config.toml
num_attention_heads = 6
head_dim = 96
bias = "all"
final_lr_fraction = 0.0
Each number is 500 + 50 x the weight over the matrix's rms, rounded and kept within 0 to 999. Layers, rows and columns count from 0. Numbers have three digits each.

# up: layer 5 MLP up, 1920x576, rms 0.0457, rows 88-133, columns 96-191
# down: layer 5 MLP down (transposed), 1920x576, rms 0.0439, rows 88-133, columns 96-191
# gate: layer 5 MLP gate, 1920x576, rms 0.0446, rows 89-134, columns 96-191
up88:485586494529528594472517473584528556461528438440536444501428488456537548496409562453473500454519527460535500527545481417483528440545377480490573530507470517485518409593598482504510507463528459559519475455422489496536589535479461527511574573561472483498554496523448550546497435576421525457
down88:490530574485514610393590482504474433395472444472488458492537606548478498406525523497443490537435400463564433463508625523652525502507511544492582481507448506530527519609489571473520457517467392503533496445614538516521471420526577505497464562496493516521584466443560543535500490391534616512
gate89:375417597531509543527594487534494472565578467500556473473391430553495530504646504433444471514512515497522455518509514442448583477567497469505528491484559512585433460573505532500575507483539417488511590479485375585554467458488426536510494479552534539494475476570516457580532557569547545485
up89:492457586454456474550536461476542528589532577495553337412412465521603453445549482434470538482500485480402535542440494455510568605550411488549464528430562508501588516519501530441463484540463415531530570447483506559495385572517490450471409494548490508424520446539472446498565531516424474490
down89:552544491426490559522519487476473447375416524581485549597558464408516492482519447636547416496478495459518545452516487551513441488509516436529513462544421540522464499475554419449514510514442434519511515439480543429476555516496575483519493508522536497558475509511577567524441492510515439509
gate90:464467606523520552468507459409466434603603510594512581472581440493535454550598525500474513500519506426464431474503512592503508524528526462608549458495500520516546489444483486610567538528462522556521530490491500424430440555475489552462424487401506445438425516411454456483424517521471507506
up90:456523571411420489553534499471500437454528487531460562480353435445526553466463544547470538530582533474395497482436530501494519435595505483585522594556465563522465552469498618546496451402480446464515490424485489483421495472524551456493563454416537531439506500487537505519424463547617461534
down90:524470457535424482535477564440500447583460506489492469499491377489502434416529457454427413433489529499498491446450502534519496494529490530484494576536543526610642654527403544488467508471523527456468540535396441609503523489637507488596529528474502447476587516571521544487567447485426431547
gate91:559487481428476471552565481488452456524485397543370432408445462560500543506464564505568543542634531501551376503456503517507544552524512546481528481443539520573494488477453560545566562501472493469494478499392578514576552513540455554489462482513534533565480494447532559487455558495581503512
up91:422533496574493476584528572582448481527432436569509538392553475484466506510563512493452529462474486431503500508549573557516437534392538461477538575468523400532556526424414465566424482536487605497504448453507458614501545542567495488423456502550410524523425435447499509492446489382498509503
down91:538490492501563524508528480522503580529478510394534419548559512515563590555436461596446506591494544556507455551449444516458552467528423444485560524449499464465470527468477539498567446391620620462523428484482534516424512511422448491451463451520568591510516490553533514430494445486521478488
gate92:615510519459386436572538463428413472499404504554459481472476466529498554566496422470515441446520482421531406449499545419404508502496548548530540524451514503438565448521405415555530506503484501604489492548549468470429512396558421443564543500446643523504481466567499513438542605465507511495
up92:559507464506499491463460510509460430520465495484397576502524518549466546573561445450502442437565570541573490402455445376593422556481588526462543618528527452516574458570479601529526450470512533521569502470524446473500420471418446497494582476463500583505481463584463524510493559447511533528
down92:462453542511452495455361432445466462535510429479471492455568662408473429587507515496448505474476516498534411476489455595482476511513549540507467519508567427477458472605518608518503522471506496486478555557466421489503398414451528464505511533512495370481518480563469499408442528469442473464
gate93:495557512525507467505622509564411520580517511609419389483477503561371570483522469533525531557493509552532418612482459459433522527598543496511517508446510411511487450502517460547579560509567488455593501459529578474543439581520479505466405470553471488475422457427497483494438475439548479464
up93:523542544536521450549516494469532539528500447469491507511410518532524479540494409486509548495516458516533533527578579467457517456439486562471462559468549516540410422437517565517435476418573582521422562520557511500483590573511525517553470447555525475501540519488500452508433461531459581526
down93:549517504538435510502504530510456473562488485498527483488516487516469607439485519415539520575486555535498397485498583537507587443540486474517512516540493491466526354518570502504608411597464538505482550446526402429502495530519550485463449514492591559518498508510508575550490502432459488493
gate94:524460563492516466502554479454483462471457542516420481479470551542567426440454434550477513529474497541455504551517481515475529534519580474523542472532515611488561508596568651469554481509525491428454592502539502515532533532460445486468406497539574450509634506469524459606493554427418534578
up94:490455423507518524554456501444480464451426416498404485478383503491533477509564450454490528481541491471419423411521478477574570507483582438371582536423523420494517441434439506442483500448492494511462472514503498600502450533454460570505426472475482560507428506462564561516578404393492507532
down94:458536470543568493549553509426525500410401535467527512568544560490394508585522514566478569569448476580422545428550369497561634497490506628557549459466509613414463551470479510508414576478522472505425513563425457414415435509429539456518488500541561481441513522477584546484566475510513589460
gate95:508522509557475509547520490492544516563497439534478628529463534463575511402428433474481495567392551586506497507451406409552453458488551496446490472598450504463522505578492513490490622545545482457519527506508606539493433578527457534527570494573471469463526479416530536505588420543494514480
up95:450489477505499485548444577527531530451602546374531569487481480446511531528556485591452469504462507483558544543472492487480507555503567466511444512518560469558465560483582495544573546523458530350430524522418548440566532419531560459442456490523585597428621586477505517448488514526543506465
down95:518550437431506505534476544424588508478549544567498509432468478448450510432539444438532498480466486470607528405536410626544507495559498501453512562509478376478529563491478424472483566603456560491469464448488485526478459507462507576517587488519454428514560478420463526525565491493530461473
gate96:525522513580428513492491574486557553475553447505503377512575531415485533493525478473532531582496437491509463573537525442499507469486439515513590544429544500480525638526496442502547485506537577489547588554478457464572497545461560472526460507538462499506573505414434424459438494520528463553
up96:471482509497494490521529497481509503439496465526412470509489455501455488383554467445436483535417597548582451480456556430535535385459538483514496583490438516534478522461466467511514463552499539590478452523416481518434615472533445463587484499603497421563441471424585544537518440474542481411
down96:571529447513457503368448487519396579576549444435514471516567553404426527573513541524474551491470559451505471475549497477501564364524514505527472478460492601560593560540487536527602533488533576460521527563633440550460487498444565456488440504444461488463537441440498555496488567528457511489
gate97:396475475412505468425505507471497435546442543506462492453566446553482512506466571467587509447478571567478497557489563463437479528529509455514542443524530538512447501511509496495460540554546550531496492521558520478479608550454477446451500478518529453495480538440477469459482495540499515530
up97:499452471544516489538485482397537548490404420430412488452471503514440533494547541434497538504518491492512478527507514534478495501501476476597480624494545549467457631460507488509546367455446489486444431560480514362547512585456560447504502573458443585451565487424461453513500553426496539463
down97:519527618568525491444513596504438620494484558476420540448478520440458485518462493500621449410512537459546529510526459583382467503519488552483448457522489528485553495440503519437554446559488545478459443449517520478516499549454472598478426517474463446475496396416558516483488510509573445476
gate98:383480472529367576395480521511553475551500456512526609497477564387498453338624560452542445521479481425500572503538508547534467527426532543470495613593407562483550462634635585409612495458435442608489441453437467542473587438446450544438525468507489538440557580485535452489513523453555453507
up98:415444468470409494430453476467510499502484455542539632562534519462473464450583424473552531478509509467507519502588511472540458507444538560455526575551429507508517465578581588500513452487394503536433482502425436569468514457525519524417419481562506435557571558554540472498495481491480426535
down98:539550512491565493545503496514470515483465546446525390512494517559516566597419559554441511534501552561466479493489451502478535479550471465551541455518576482478429563427445481538469536479558498439537496480539565452519492542520451484547503528460500530545452465498453521523483509524470546493
gate99:492531592579485540554485393515509518466478541641401533527449586490512473446441504442537467475596476497502458561541496466479511472470540450492469568508458510458462544518550537536456576520486484451464490480443460459534567478431473495502498540539533492577500490460473497373523466461501512397
up99:513609538423495469549644519494555456466565561529466527461524460505404503525483513493612438534496503485577514519519508506448434440494490446452521463484454533438528374451559473487557434513524498531527559460503561494489533507526481527502465550459588450425344419514544460548447500485529408634
down99:477490546433415530492489493492506546416423603444448480535516425596458378572478470559575341492571528506553525494463475526477545452536511517429454406476489565552551458397461441471558484480491519392463433432568518560525434560430453405409534566397465514478466489487524496517427540450543465594
gate100:527514485457538433425497475436552485498451493561443533488503547510407429515442422512546460571497486560552532472510532541475526442394492503502471528460509429536449503567528502460495452565480589495592471506480546406473485449524556569423424616434380441389514500551487478498466519523445522529
up100:526490462446512483520526445524445480461517565485364464533479539402486445558473620475572509489464595476485524493502464535469411365480492493536419451495487420498520501458499531589503478546535491572505445440517469410585519535497559511577483480444482503456479465437500568578394422611557547569
down100:519451481439429522618495507541610565447393561568503447519423507444551553465489516521547488520494573411539499492472457645441522448501527564469582583526487409476553519542525540495504377385559490535449461479580553522575545559469528566473427539493558488531543554523471497565559552577515526509
gate101:546440442647521538402559389481391511458518442455473568517551472445510482416402502528568438525459509446485498528484531553517474491547474503448541548509506376607505581538460447527478493396521551463531538582525527499491503496513477484440587433518475478497539506550494417435484436494429533465
up101:467556453470464513550504472579415445464471514478484450580464584466567467492587532501461429469447416413484582410474523551454517463408490482480436547468482452481503515394510473496520520498444523487473516469499496447538535456513552484612495493596554447504495472482438522535482526442433435520
down101:452494417466508543471475489487575459454537436462514563520542555462477516466592555502458524449559493553524438570512454500515505467487404470493466489434459451601499514535478444484545445486479465533523458556493494520460508435476376545488526586512510515480515514585504474484481541612527566532
gate102:511513529564488511413396514473562578489429434410494444509481483481523462523568395480589514614592466471514518585548582554494520624495521436536533460533561419471448419563507514427544471465556444543369466459485590433484468469490494526508504518433492530418508403510502433471529507406460563452
up102:465571596529472438601554494474500490458500525480422515526546488610541484446527404545467485442515498509469519439590513483467485539523550524458481435517569473533522597543446472462461485451440501478459467445497445521520519382471483457494499437482471500531413507538492551548521466473537461498
down102:507568475506518475511493506523431561607528563439501448425514461526626495506404464485461513513484567472474424462467468429490451395509476483391518431569498506450434556492404545490535443455469584542552494379418496508510400459533519469520454516524457481413483534592481511617376454423497482432
gate103:563434485468623555520489452431537478429513502478437490476506476501451531520591505499477385351561445545472544498519509491542452436373522482460625490546501545442637495441513580502520536572457430478520557555500464548535562516582462446534502560502604630424551589505553460505621415451531498420
up103:454510560446535492610456519421568474613463544584458372542479508503408442509607536477607499504474555562493504560483444434462611576434575539442557550475499548515507501514453453504526524507511433604500582504589544465545484436622566509485558490526466589550534567468545475542507439502623518427
down103:512463475479557537472561518434496509515585500500466513501507469548462500639564548504509528508482506530554342552484545551471504542493533485447521600502638528399514534485422464498488467548483527545453519490488537447475432477580529484526438473627439486550495588441513560568504474464525466489
gate104:555491501512461575507550436520539476487433530368452529442556556481502560490512469493510523604465505575495479518447410512508440399511462500566457505513493526550521534615519515449532400471437547536424484564391533358482406478499483524462425410633505512347433471440460525467409549498556488476
up104:569597552437394534559523543434532444412549517500541491545497523541468487450452523523507425463570471490511443499480458487482439595472523518435481544378547500578438536509609552463504563538552446406428442570387426477481457467470555458540459546515514560506536494569431580496506453636483535538
down104:501439613604549499521515641502546431482461524462520427541513521491544479478451484513505581594486522568546533497480549440501478634522527485357611573542534501556505523529487550533544442500502477433534367478518450435534530477493528464555476600484495562442496524447470558556567482617537460501
gate105:490542450520533581548462507555436428454471555551526469501465536483551557493536482493462541542442469527486476486453449582441528410446519530464430513584517516519442544416613422499427438454487525521471512419514496482470479565504522567423443505511519482476423513469519513511578498524527531543
up105:520509425417537496445444529468459418489511471500462468584475444497537480519585481517498621519542547529494484476511503563484641485416388585534514596463556411506420519462466481490522420525518582542472544511435450569505484415498484564542440531462555504551416576520581600552482481431531544456
down105:584524454453520560543492517526511403534465444434520381437464503552439395467413432550485593522488568445515551462423522453583424567483510482569512468493509479485497560510439480516442564521527429531456497448532427518551599505505518497420506525550526522378537489537536519542420499417485515486
gate106:476546525569446519468439524510581575512499425491502483564490505520525462543463529496550454563453482459539490516467417436481523451473567467546376537484521519528535520443569573468503454523492447452552568456554492485537463576535471447509527483505416503437501439479423501432488496506459576481
up106:374543513506528496462486511439427501407483458404570570567544511543492535464514329457514434523398417487385519530548501473521487532390428480430521466461527504502532469512510519534478420543478463426507490538380504390476435466454501494521470476558538478486485414534520488511437444653531467487
down106:456543597608483590562488515456581505472500550506461465576563597482485574395455500589554552492494491392434522513498563547476404479528556377477458491510482589523348528507477426526491508583542616485532437455451410435497508503454520513435555503472516596510467530471487511598527515552482553525
gate107:490600520481488500457486440581528533431571441578495514510490478568571502561519585510463434459553488504597558466457434498473560497536475532524458475575503491491486468447548479458499458560638558488516541497455489487481511461553580477525590466501484543424514587395525464493494441527372560512
up107:445421505454492484479441510534547468523524461584595546488567614464539516439466469529461448514460537436441446512532586400478448437486483567547499532526499565480514543552507500440563519484429541556480489546495467555562443507600482509519479535438537507508587514605489515454454515464526528488
down107:469490514556479502509428499403513576493566534504504492539387537566496561487559512488508574565494499585516473569532515549547449488414567518426533452530624522444533521546499518414466550487503426519455465553491464535478402534531394496471564535456522574540567548526505595500437575512494502546
gate108:533498490530439463546441597553482529504529567511485499534496485525509557467444493558516459465568470485407546385541491462503495470560449504435560501542452539586473458565445517505460507484557568460553592529505398522434427523567491574511605479493465486509509528526568540495516540578459454555
up108:521518575492505529546463550533579555501488530559490503501428515426419512435486580525523542497461566537614545470480439476465534561447545447580401406513443496406515449503450488559571460530367498549497485445493514516446463414546455512550429437524475531602517547502546550467503475467484426486
down108:618520507524432476520606556542449469429601484525458449543483506525528501517478438536517497358517432566578565444467451483565478576427500422608505483468417542589514521495426467449583512579554551498512528531488460450516508498441532454451528459631545495401562545472535555444503533487502458458
gate109:489512561523445523372503481389532509556589540637554468557499648532471420531358607484543538612556504538483509551382468522493520522514532446548505480485560585501499544479433543535467444453599471501616525458482540470478568491508415510473436527436477511479395547467464499571421533545400561487
up109:591475520408438478541476500539460478552513524473500503501597446577430482500545526591446459518579453524586505453460623475429441488439559526580449546457474492482521477539444568549493556554484518572407529540445493412387452529520466613499502464442511511497594535533393583609556456366515428462
down109:593490525539425543416490483432494539497606540453548539538563346510516435582475514548436490506465543489515460452393457525424473441511503460550439491517570545456551561564503459494519526420512437506468464512522473447456491470409528501489495457440414500618446501463452408631477461465550539502
gate110:542456509418469405490399401544431436478508477531518498543489512483477452453530479504405552473525581559521539541468491527518530557431554481456464488490515361504580515500528446583492582453494522577489512538521570510549462559497610540534452448514470504540503556457501510489512491513434510544
up110:498505587548482535475520475526552478432486488438580479468463452501448477574458589520408495501500504511510462445435587536450466477452541420561485527516498485518497541474615531474446503411432425600550476530637506439393584528536588488552505516470528537568571473512456486447470554515452590448
down110:461525499407500625584553594545528495527547450426595484524455415570504597563512539493470527498462483512527479458432535506589460495520463459556531475483571527497496577556445444559572481478496506517454603589530438420550476484473527420549501609550529536466494470567457520480456586574501472527
gate111:510532541546429493424454607488441527489516487418495580600543477601522463501490516469487510420430554602490546518470619451486493449497590430443421562497524514513503513564528458515549481505512553513485474563495414572461483499488584527484466470521492492483491548543506528502490452487485462485
up111:490470489467479442472457497456461455502511472450492574449480490557521479524523429531446528441540483448483491536567477564470443475472504564454486604427572484465513455522511443497551471478488550496486537470519431550542550436500483566464485508525579470479502562459469427555458497523481543464
down111:520534509570508538600493509487567543390529502587513477532466531447498470438444430560552456515514425523587432490519523435470506442566556503547519479465572511455544456559500492531450511539521480407490466467539493465445491583498527505488451549526508598578493423465540456536524524506514495543
gate112:499532582492483444509514566489439491529500418563476582538586541402539587517461461525431543525511511428522456555537455520464512523460482413509565531530498541493531555458554481548461461487392494405481511471513537427482536551433586520512540469489505508441520548593497491435466554488371507509
up112:429580463528529574452484509472542503577463496493569510504524436530536522529420528417462495580455486419509532458568535507479542426561454506466583524536524501430533508431516486529526575403443539474516468536541503518540366467461480542480495502531442495566575464441470479460572519540603627534
down112:525552464492553439618498464494455508503456518446600487494535485468539502443576419551506463543468482548507525431548399431393467530418541469570432554487536460540528442447633538453467537497440523481490462529492516410465591561522450424500444500596542518524484496467574508526415441469405433462
gate113:490545533551425515470489531455501545482461552430565590464548541457467520568536527463492473462547493447494538502565442499489476607516580480477581538483477552501594481430446496485508474557463446505455578448502479494550456494504494468467422468484568460544569513537554463515509494517541424440
up113:523534535493485560472491545488439515395531557502492513443503545474437619505454493560557574562480506497443424488598437454534512491489514575461563515433518402570449516432471509508484459525532538484487554449470495513565570483543493472520530636544538478562450541499557453583529587530547457493
down113:526486479427548530479455504538472386551588428553410502494562479536461494534494556508541481560470527584472500489459510467576555525568481505502509461542495498524455516522573398474483452506577557504562467528496504524482509485527522514481435514526512459404465471563551434567505504455473523593
gate114:602499421487524586410454469464526502485501532518460497561480501482543434505459585455470503372467484448507537550605514508489497485497565548521493512507546522441497524417509603543572504373530458511469511474493474431512467481495496489508544457507517507542517497527567502528488498490500541519
up114:566511525485566483486449432521499500545547524439494551509503506466445513484570465443495503481538469481476488453561449494486476484495472443513521559529538551485323426524451513458506432496488503497480501473479506453495558488480544592567466511552493516570557421518510556472536410448451461482
down114:546539490455472469509558461534522446418465458545535506545593463440494524514486613540474488541488500472416488469495448480589520522390445511562534452487445481515448450550474518398509464475491518453633477491449511432525611469527482496429551472538514479474514477526417514513398532549524561448
gate115:419504519446472587468460569432509464512448562551534522455581479549512427502547466459467482560457472513476508515502520507579540490434472621498444460490523518460522512472413426463462446452495496518464467596498537503509494494478520507498512561590584434460491498458430499475462521529507463524
up115:540493490519551479492482493497446479514588442461425454456508451494508570552510572469466445479520493455458437487563482446500541491656485488460634455512455502490477490499409447503608442448456432495536475315560444527526508579564482490520425550510561462499469575556457499509461464489441587540
down115:508490501484447481539488499551438548493441514429504491404460491478526577547498449546474483457530524498416555477477490460488539493617482413533523488431528426535516438474599540582453477468509546461503510568515483433527493486514567532557442423466538512557476433501564465521487449430467422474
gate116:564460488455559495507512363589456534514521569488443496480538485467422478441479496498495535490446553460529520494553480490421554494495517431528489431502493524444581486528500626494529493540491499435554542467421496553524503523506500472483488483487467502483558543480488535570568537527448458552
up116:473517458492582543456556499502548539532489457569543559388573489471497569445521500494406517451525570490520530504418576382472536532558490465469505452502445448481509483490464526526513492435539601443455455467509583437511485583515519519472456523541410429475450562502560463398454544562495549507
down116:474548483507449538580558472450472512505461462551499558472545599432535446463506548473541520542505549510550468472446477520423509467460514521411442551500478478481522565501489499465537576503473480411442457537472433560505582524498484510538568484525516507477450535614480513453543468529451494508
gate117:488527573484528437576461464581466566557516412540508483476403436563518433567460530495482550556587473453468489487458405470564617557565419445538486540395525502460486508548495461487529514535443576525466629544501464500552378527473550470526491464501493548501477533379509492461581587545567512426
up117:487512516546558480466436446458512487495499380523519491657410534479623562545557519488546595474465556474510475514521396513393498558548447446528453416478453525482477478530479529575480526518491515560545486511525517437573474511470415464405487524491450488494568363435587522452498560469592473457
down117:497577523542521537468543500645541510550532461517514496500485424493543456557500480457570399525454495524539524465493490549547406528453416454506450529475566608542556559483527483468555451525571543478614444474511444445562403503504493536501521452528505507512456517495513512472562448413551500563
gate118:541472573550588504547532512439512524476573505463485470457433562500476411454542459521523484524406450448478477514529468540460459483442451529450544580544491586493536477444559575572536583539497427567495499465474469430559521532502426518492496589507566483445506557534509523667546427463491489438
up118:491501438471527501602457542469505464538556441518487537480408490450468508504565473471478498512543611448533536483593493524441547500584496477571405494500454458456520554527524508457482549528560478556501550597514513546575471437522458558412522538455459432468460537473509447503517417468457482417
down118:463435479418564450413508558485432537563525485553531481518539455541614442518462422429641480462598434401443536517432476543514435580538528519457501425508424443457515438544416488480544470567487532436489565503414563495474561573442439517392526525439485517505496574493518532511487481426435487567
gate119:535421461637488503467566476451621476473530515462525502521494402490434515473557505539520550529504529464500545546437490569497511495565490516488471502508541426462495532517434611443370487413493460450510535447427480551477470536486537387510389580492520503570522580461515510511475534540596549489
up119:531521480465509454576475528418491525437524594478459521529498476559429453474515654531500482509458460511427553428450427510452438541505395453416560489475537539501468518537461454462477465518451470502455477412537548435476500570526535551552474599558490562516543536502473502580463517495558621420
down119:482480498498570441481467517532508532519610496484469470501547583398503483507570607560495503464482466403432528502411503502429507477538464489435471475481508458568527444402395418417535625486494505537561494492480567471511511572457498566528472505466506534531519541626435478533468526602454552506
gate120:500549509522506508491473512539508575452503517481493598489505509448476525500582469504571491515542490454542543546501508460521486471378426523518506546536493471526403534580453552495560506480534509473495550504421458408480496469529498555517479482585417526475540455450510514514545493563520452503
up120:503474458504565540530455442471468483579474401569532521516513572435628535444471500526498556555551494467525570548527474532463519450466534425380495443508548467538536488459530482468430518499530499488532565583518601458501483492515534561477539428502437376534417476443451410505524507409513557483
down120:477512485452497539547604544498603590378395458534500411462436472569492454480502487520458478535458456458429465544500379447506500556529456533528466586485474559547536417498614531466400530517485498468532440467525496553409433495457531465514524561510560463525480547485566420576486448516458455510
gate121:499564613599501523466399449480490500513520449524454579539549498409439503451486485448521489536474591509464537556545477498507451528475556559563468460522421521513477446516518467541510490515548554466554467450588493581535481439526498564516419517504427466480444514497496538526550467527511511519
up121:558474508465551635459556454439499513527510461549523505427509453578514350486479585474511430488443469502430504478460448554514511541465535498546468423529455537451457503468427526472445511470485518541539507504520454464407541492438511476534533541476459521575579539435493514556518419502543533492
down121:450561441487528554531492527488458552541469509538530520489589509521555590550493534550453419512615612461490509424525475580507427513430527441483433576489464481548525509478496468501502510470423443525569492461408501531500479561579555453393491551462494449511557613395527525557516558439489388532
gate122:521458574444561495481494480430495567574476529457517444620482460534416508378623465470484483540511524607520544597594500497468508538452522593532563440487464522562447522594563509535557564510575580496487484563449530553477508515507430460509454463549532445549423504464457517488481456486458595420
up122:475519463629487504504507499447466479525481443480531474539594470472521428469345471481460495530604512401539499460420433434553496482503532453488502573542542329471465442455468618440521516529497503492475518477550529505441536496511496524466514511484539379502477511559438561574637464442455565500
down122:394465445581576398568540544536461420499574524514507547538415521468496484446444516493327488570463510452521379487530435500524512545492495424447546419472485432459562394476485530514452521470387464486529440535438559457548501556476449540634569562416531558516534500518431516615513592531458571493
gate123:378591554531657582508515477461544560442508518583493498455517539465547496552512485515515380552599412524472525494469483415537408569518515428599457468486538493537487481519485515556485474468464487455506496477390580505506510408514421547446479519536435428481471470490469484479413451547472421477
up123:498535452482517416468512522486493545535414445548525466488484538454404483371472531597549476559458537470582424571427384563501481513556547461413483500455541489463495576486541589589423551564614485543578497509488426483439456427479500548457585536515506581487441469429545453538432487427527424538
down123:521376465499533493502574440525474538418568539491449496562455563495584426466474476521450460565507536468543542567481493506464436438409489498497507510544534538470521517533540453477457485484589488483474495523527617513525509463459507575508472592490510511605461529570448493435430590518569550463
gate124:391499440568594520445469494543549470423552473487431598512473486484498454531537489485505469428503501512515587514581505455530394442514555533447561428532509463566573506468509499393484461517496519558479578414522584523413484571522523576647499604490542499439475503517500501538476618428405564438
up124:420507544513489481586464548536352412540446556535494598528458526432580481547481457524480593384583485529485436560412496446441489501490494500523529495551480578506483502438490469481630457464516449480456533542507539498387502508445545515503470569608464575531534474557542579535501582477411446453
down124:565507588560561471500388410511456498522544479544523466530496502567443420575535529533528454456480567523525491567519461478531472603537551401565537442500538472426534441459518465494492448497493457493474448444432537488544397466468479526553431469555559551605456584505603482528503499450411405407
gate125:539490447493571504581477488492444410558507511559596441636515422532470538516481467436429481413508386445461524507420509509534489416412567473487494464432610486479515469482480443560470449607495502446581487456387425473467562540478448449486507526471544468562460474545517595544515558505613401469
up125:453587526579481447471455469501551481534529493465484619479442527491497512530444594423513467475585417562544435605513508591657482580475571524457507546546543411563457435525431496549478503537506440495436434490425599468435492561457528514445472489479579518418529403351523471591514508478402503478
down125:476553463537566522465520510500482576551536539450512522522425477464462539636463451484545391479547533583526421602501526454474542528572545549539463568539513468437540453487499391633494510416498436479464580486463426547541510508528436581506484488457499533531498531446512492577489478542477477565
gate126:553564538487490549532486576585451539478464568445545465454398464556592533551527446551463431544582440429511509529545433496525505539495468470430523421517505509503479490542449556517516499508522518422433583532584502533510555501589508404604526535471528609510444427476490478466503558477525490533
up126:522531459537453519491528506556436486509503425428506503474503462497463477543482448511517510485474434489509555501509526470497541465498436475498608480413514466527458441510528595515531487463540475461438395465544476482470511492393517593510575406543465455497489446512468550432603515529463514474
down126:480520568496492514523592470568531455548481468466468562475482488450441495464557593462539500510445564520514511496445523509454564515491532481497500472542521460494487590479531406533488475443475524595487485440430500511590403490540414498425435604453420548484461464407479529492458488512470543470
gate127:473541500486626492496514436542553535461525509490456467423486430469444487501509502459495491451516498579538535502462419516528443518561499400491541514568541544493640517512516548634471517480540509490454535586457451467485489486458445476486472473468512459561503483556410472589549475514494427444
up127:600393534436480554520490558434447434529454440521537517591498404546493539495515486423463465530434442562346502470472357501450560377489513461415478523516537560442423488526405561470451510526474468466512553494464448528505463476542586516498434461490480460543536482551493453479480474488468504496
down127:497529565496451534469485571487582529541510543499503409517442505424547498456540561442459483495491546521486518564494520480527495539401535521490452553442419446490439455498441526500483467510525547549531573485475477445493432486640546495511567503500569488432462436571470467447501545525471414442
gate128:543518484570533467564442606463408570519472469502512422527452499484431515429535440478454468475470472496574431423452495551440469548522516536459467447329419503490534429534423505551553492512504499470542445474569535499520525453552514516471542588443483501478606479482561576608566490502484577459
up128:558516614416469521476541429450526584499395505551542452549477435462393608553495515539471423478517543457507414495542408513487440502434527505513443566536542518479554529630536525510514500399430513475511526487495563459443503470463503503529482520486421451461521428499531438340480434449501552515
down128:433533458455455519469490379577484486476517541571505451562508449450504575438534612471484469495466481497629579627503439488495494474599449567469530478537491546548422445593495526536502464647546501535564510443493525431422534460512561499478434527481507523576498525492416358430553441536526475436
gate129:529548540503443547526442514497507516387541422522500574544463502460420517479579533619484481442546451550521590457467330490537464511505482425455491557568517506531447558532464515487459467529484492533476525540509472435456467549472496591575516503508459504519491509470582449434464558470517509532
up129:517458487560484501523527546420420463496361440528496532562490619560494519376494482443457438507536495497391485551558511496600616516560549406563488557566526529518540551563409455446541582535381477482507469488511528521546451495592559521514537532571454534444448436548472536484434486507485519532
down129:562576405549452606413515567495496419495413400455467537454575443577434570474511433467534475402459453538546432548473619414496482602516512441601525500524428526444503478425506458522450584516491479427551499547463502595527400463466473444494534498524575456460532575482471525489433537490576463464
gate130:434435544531419476494487492523489459536529586463413584465507538496483474502512486425545461521535519496452482476537479417476452470486523527483484494522524506466503529477532514564463506570574609433553526480499556497513535475534521520492537474495505519546486446589469533492412422533437525470
up130:534600451453501537460451488402404443546537436495599487481538570656526440606526503616507538535520496437421553470507486553500447432479443435473495496552510464529409497501457545453501510430438423452421479450487493504481409501497505491477424491598487505435493461401488582584510545468417470478
down130:483583494425534538614468436558484454457513493525521494552474480590505466591558462546453570512475438473498391440413503548472472526505512432558526504487464539496498532468497481475511517491476428523554501489479494445394506446521499373476523579571454469509570586537482581493499626442515469479
gate131:575490450549496367540440460449379508474547469518514593495484566451571602453507484502506541565460434486495451537461551473446474551383583416582493537549538519444534519458467575448578517510452493511569527449525485484614524481588459404522452474544528462481447416454547507504492499532534507508
up131:556484493491456581462450573571513568530507488457489580502497602454442474543551460533535447403524462513465590518471566430583438411565610546563466578449469549487429440588495547499499470491472484452441473507499464485485447526484483546459519440552457538387539602420473459535418557440500535441
down131:579452596579483576576525459482503479487441610433524502513452498557462540479452510499393490518554492490445480500419463483506551506556503469453466569542562542536484419454506493472452471530573411501483487418513506529500469530519642413527576532441399494606508494543536456455500573527550574406
gate132:572482540607463527512507613480517517516527485545553522561538524524556539500527536524431471413497530544564436667523471565548548511488547489546402489562560447608517507508594456491524528542567463567450491459508467517501457475500521527498537520467526458491456535451459563524510420416470569561
up132:492571454449488537573571419491467591534557557508506499545450561478494416497585518466597500455508567495481427443564455539498460661497462515519568548436563492524529520397539572458575460560527537511562528487578456503528459607471508424445571406490515509576453453487481414575445560491485454517
down132:399529554513418539518560549459582472461490442567455483504527610519559519482573464509590543439480427531441464550429553482550536499543525475526567470424419463479489443518434420486545463480537439604563470552478459439527493454424474448532494526508529432522400450521475444568513509543523493493
gate133:500466495441487452553507514418581494549375457468446473513540525558531499353499540501513491469488526522490426507567491438622484555447481582450445516457502564481509473432560519524575524469574449577532517550484548514505407486530491443493593433515496448501429551467499527543543465350431452473
up133:548508379551505505387645452554528446526547431481513536606608376390495514506503513458425566489543518477476521404410494477435528414440472519573433523484515547488529511542527577415468510530489466501589454489593536456560471487545523446483500530430546560508429490507478567538514531508567539427
down133:539486523518524512476448466486553623597519590595442497543449408526496571524476567407443431498546550529567425490495534577452600513573556461520411543538560535483527445461424505558419466438456536540482385506561596364424466517522511590473517422570460579528451450562429408485512467566565388476
gate134:469591587538409545488590425511607466595433532623538502576534434540517507461478460527523422502540561505575497600522502513460517502557471435460442476468602585444481535517495517511451566452511457512477541616507531338470454494500594495534527536465487471433456465395479572438503489518555525498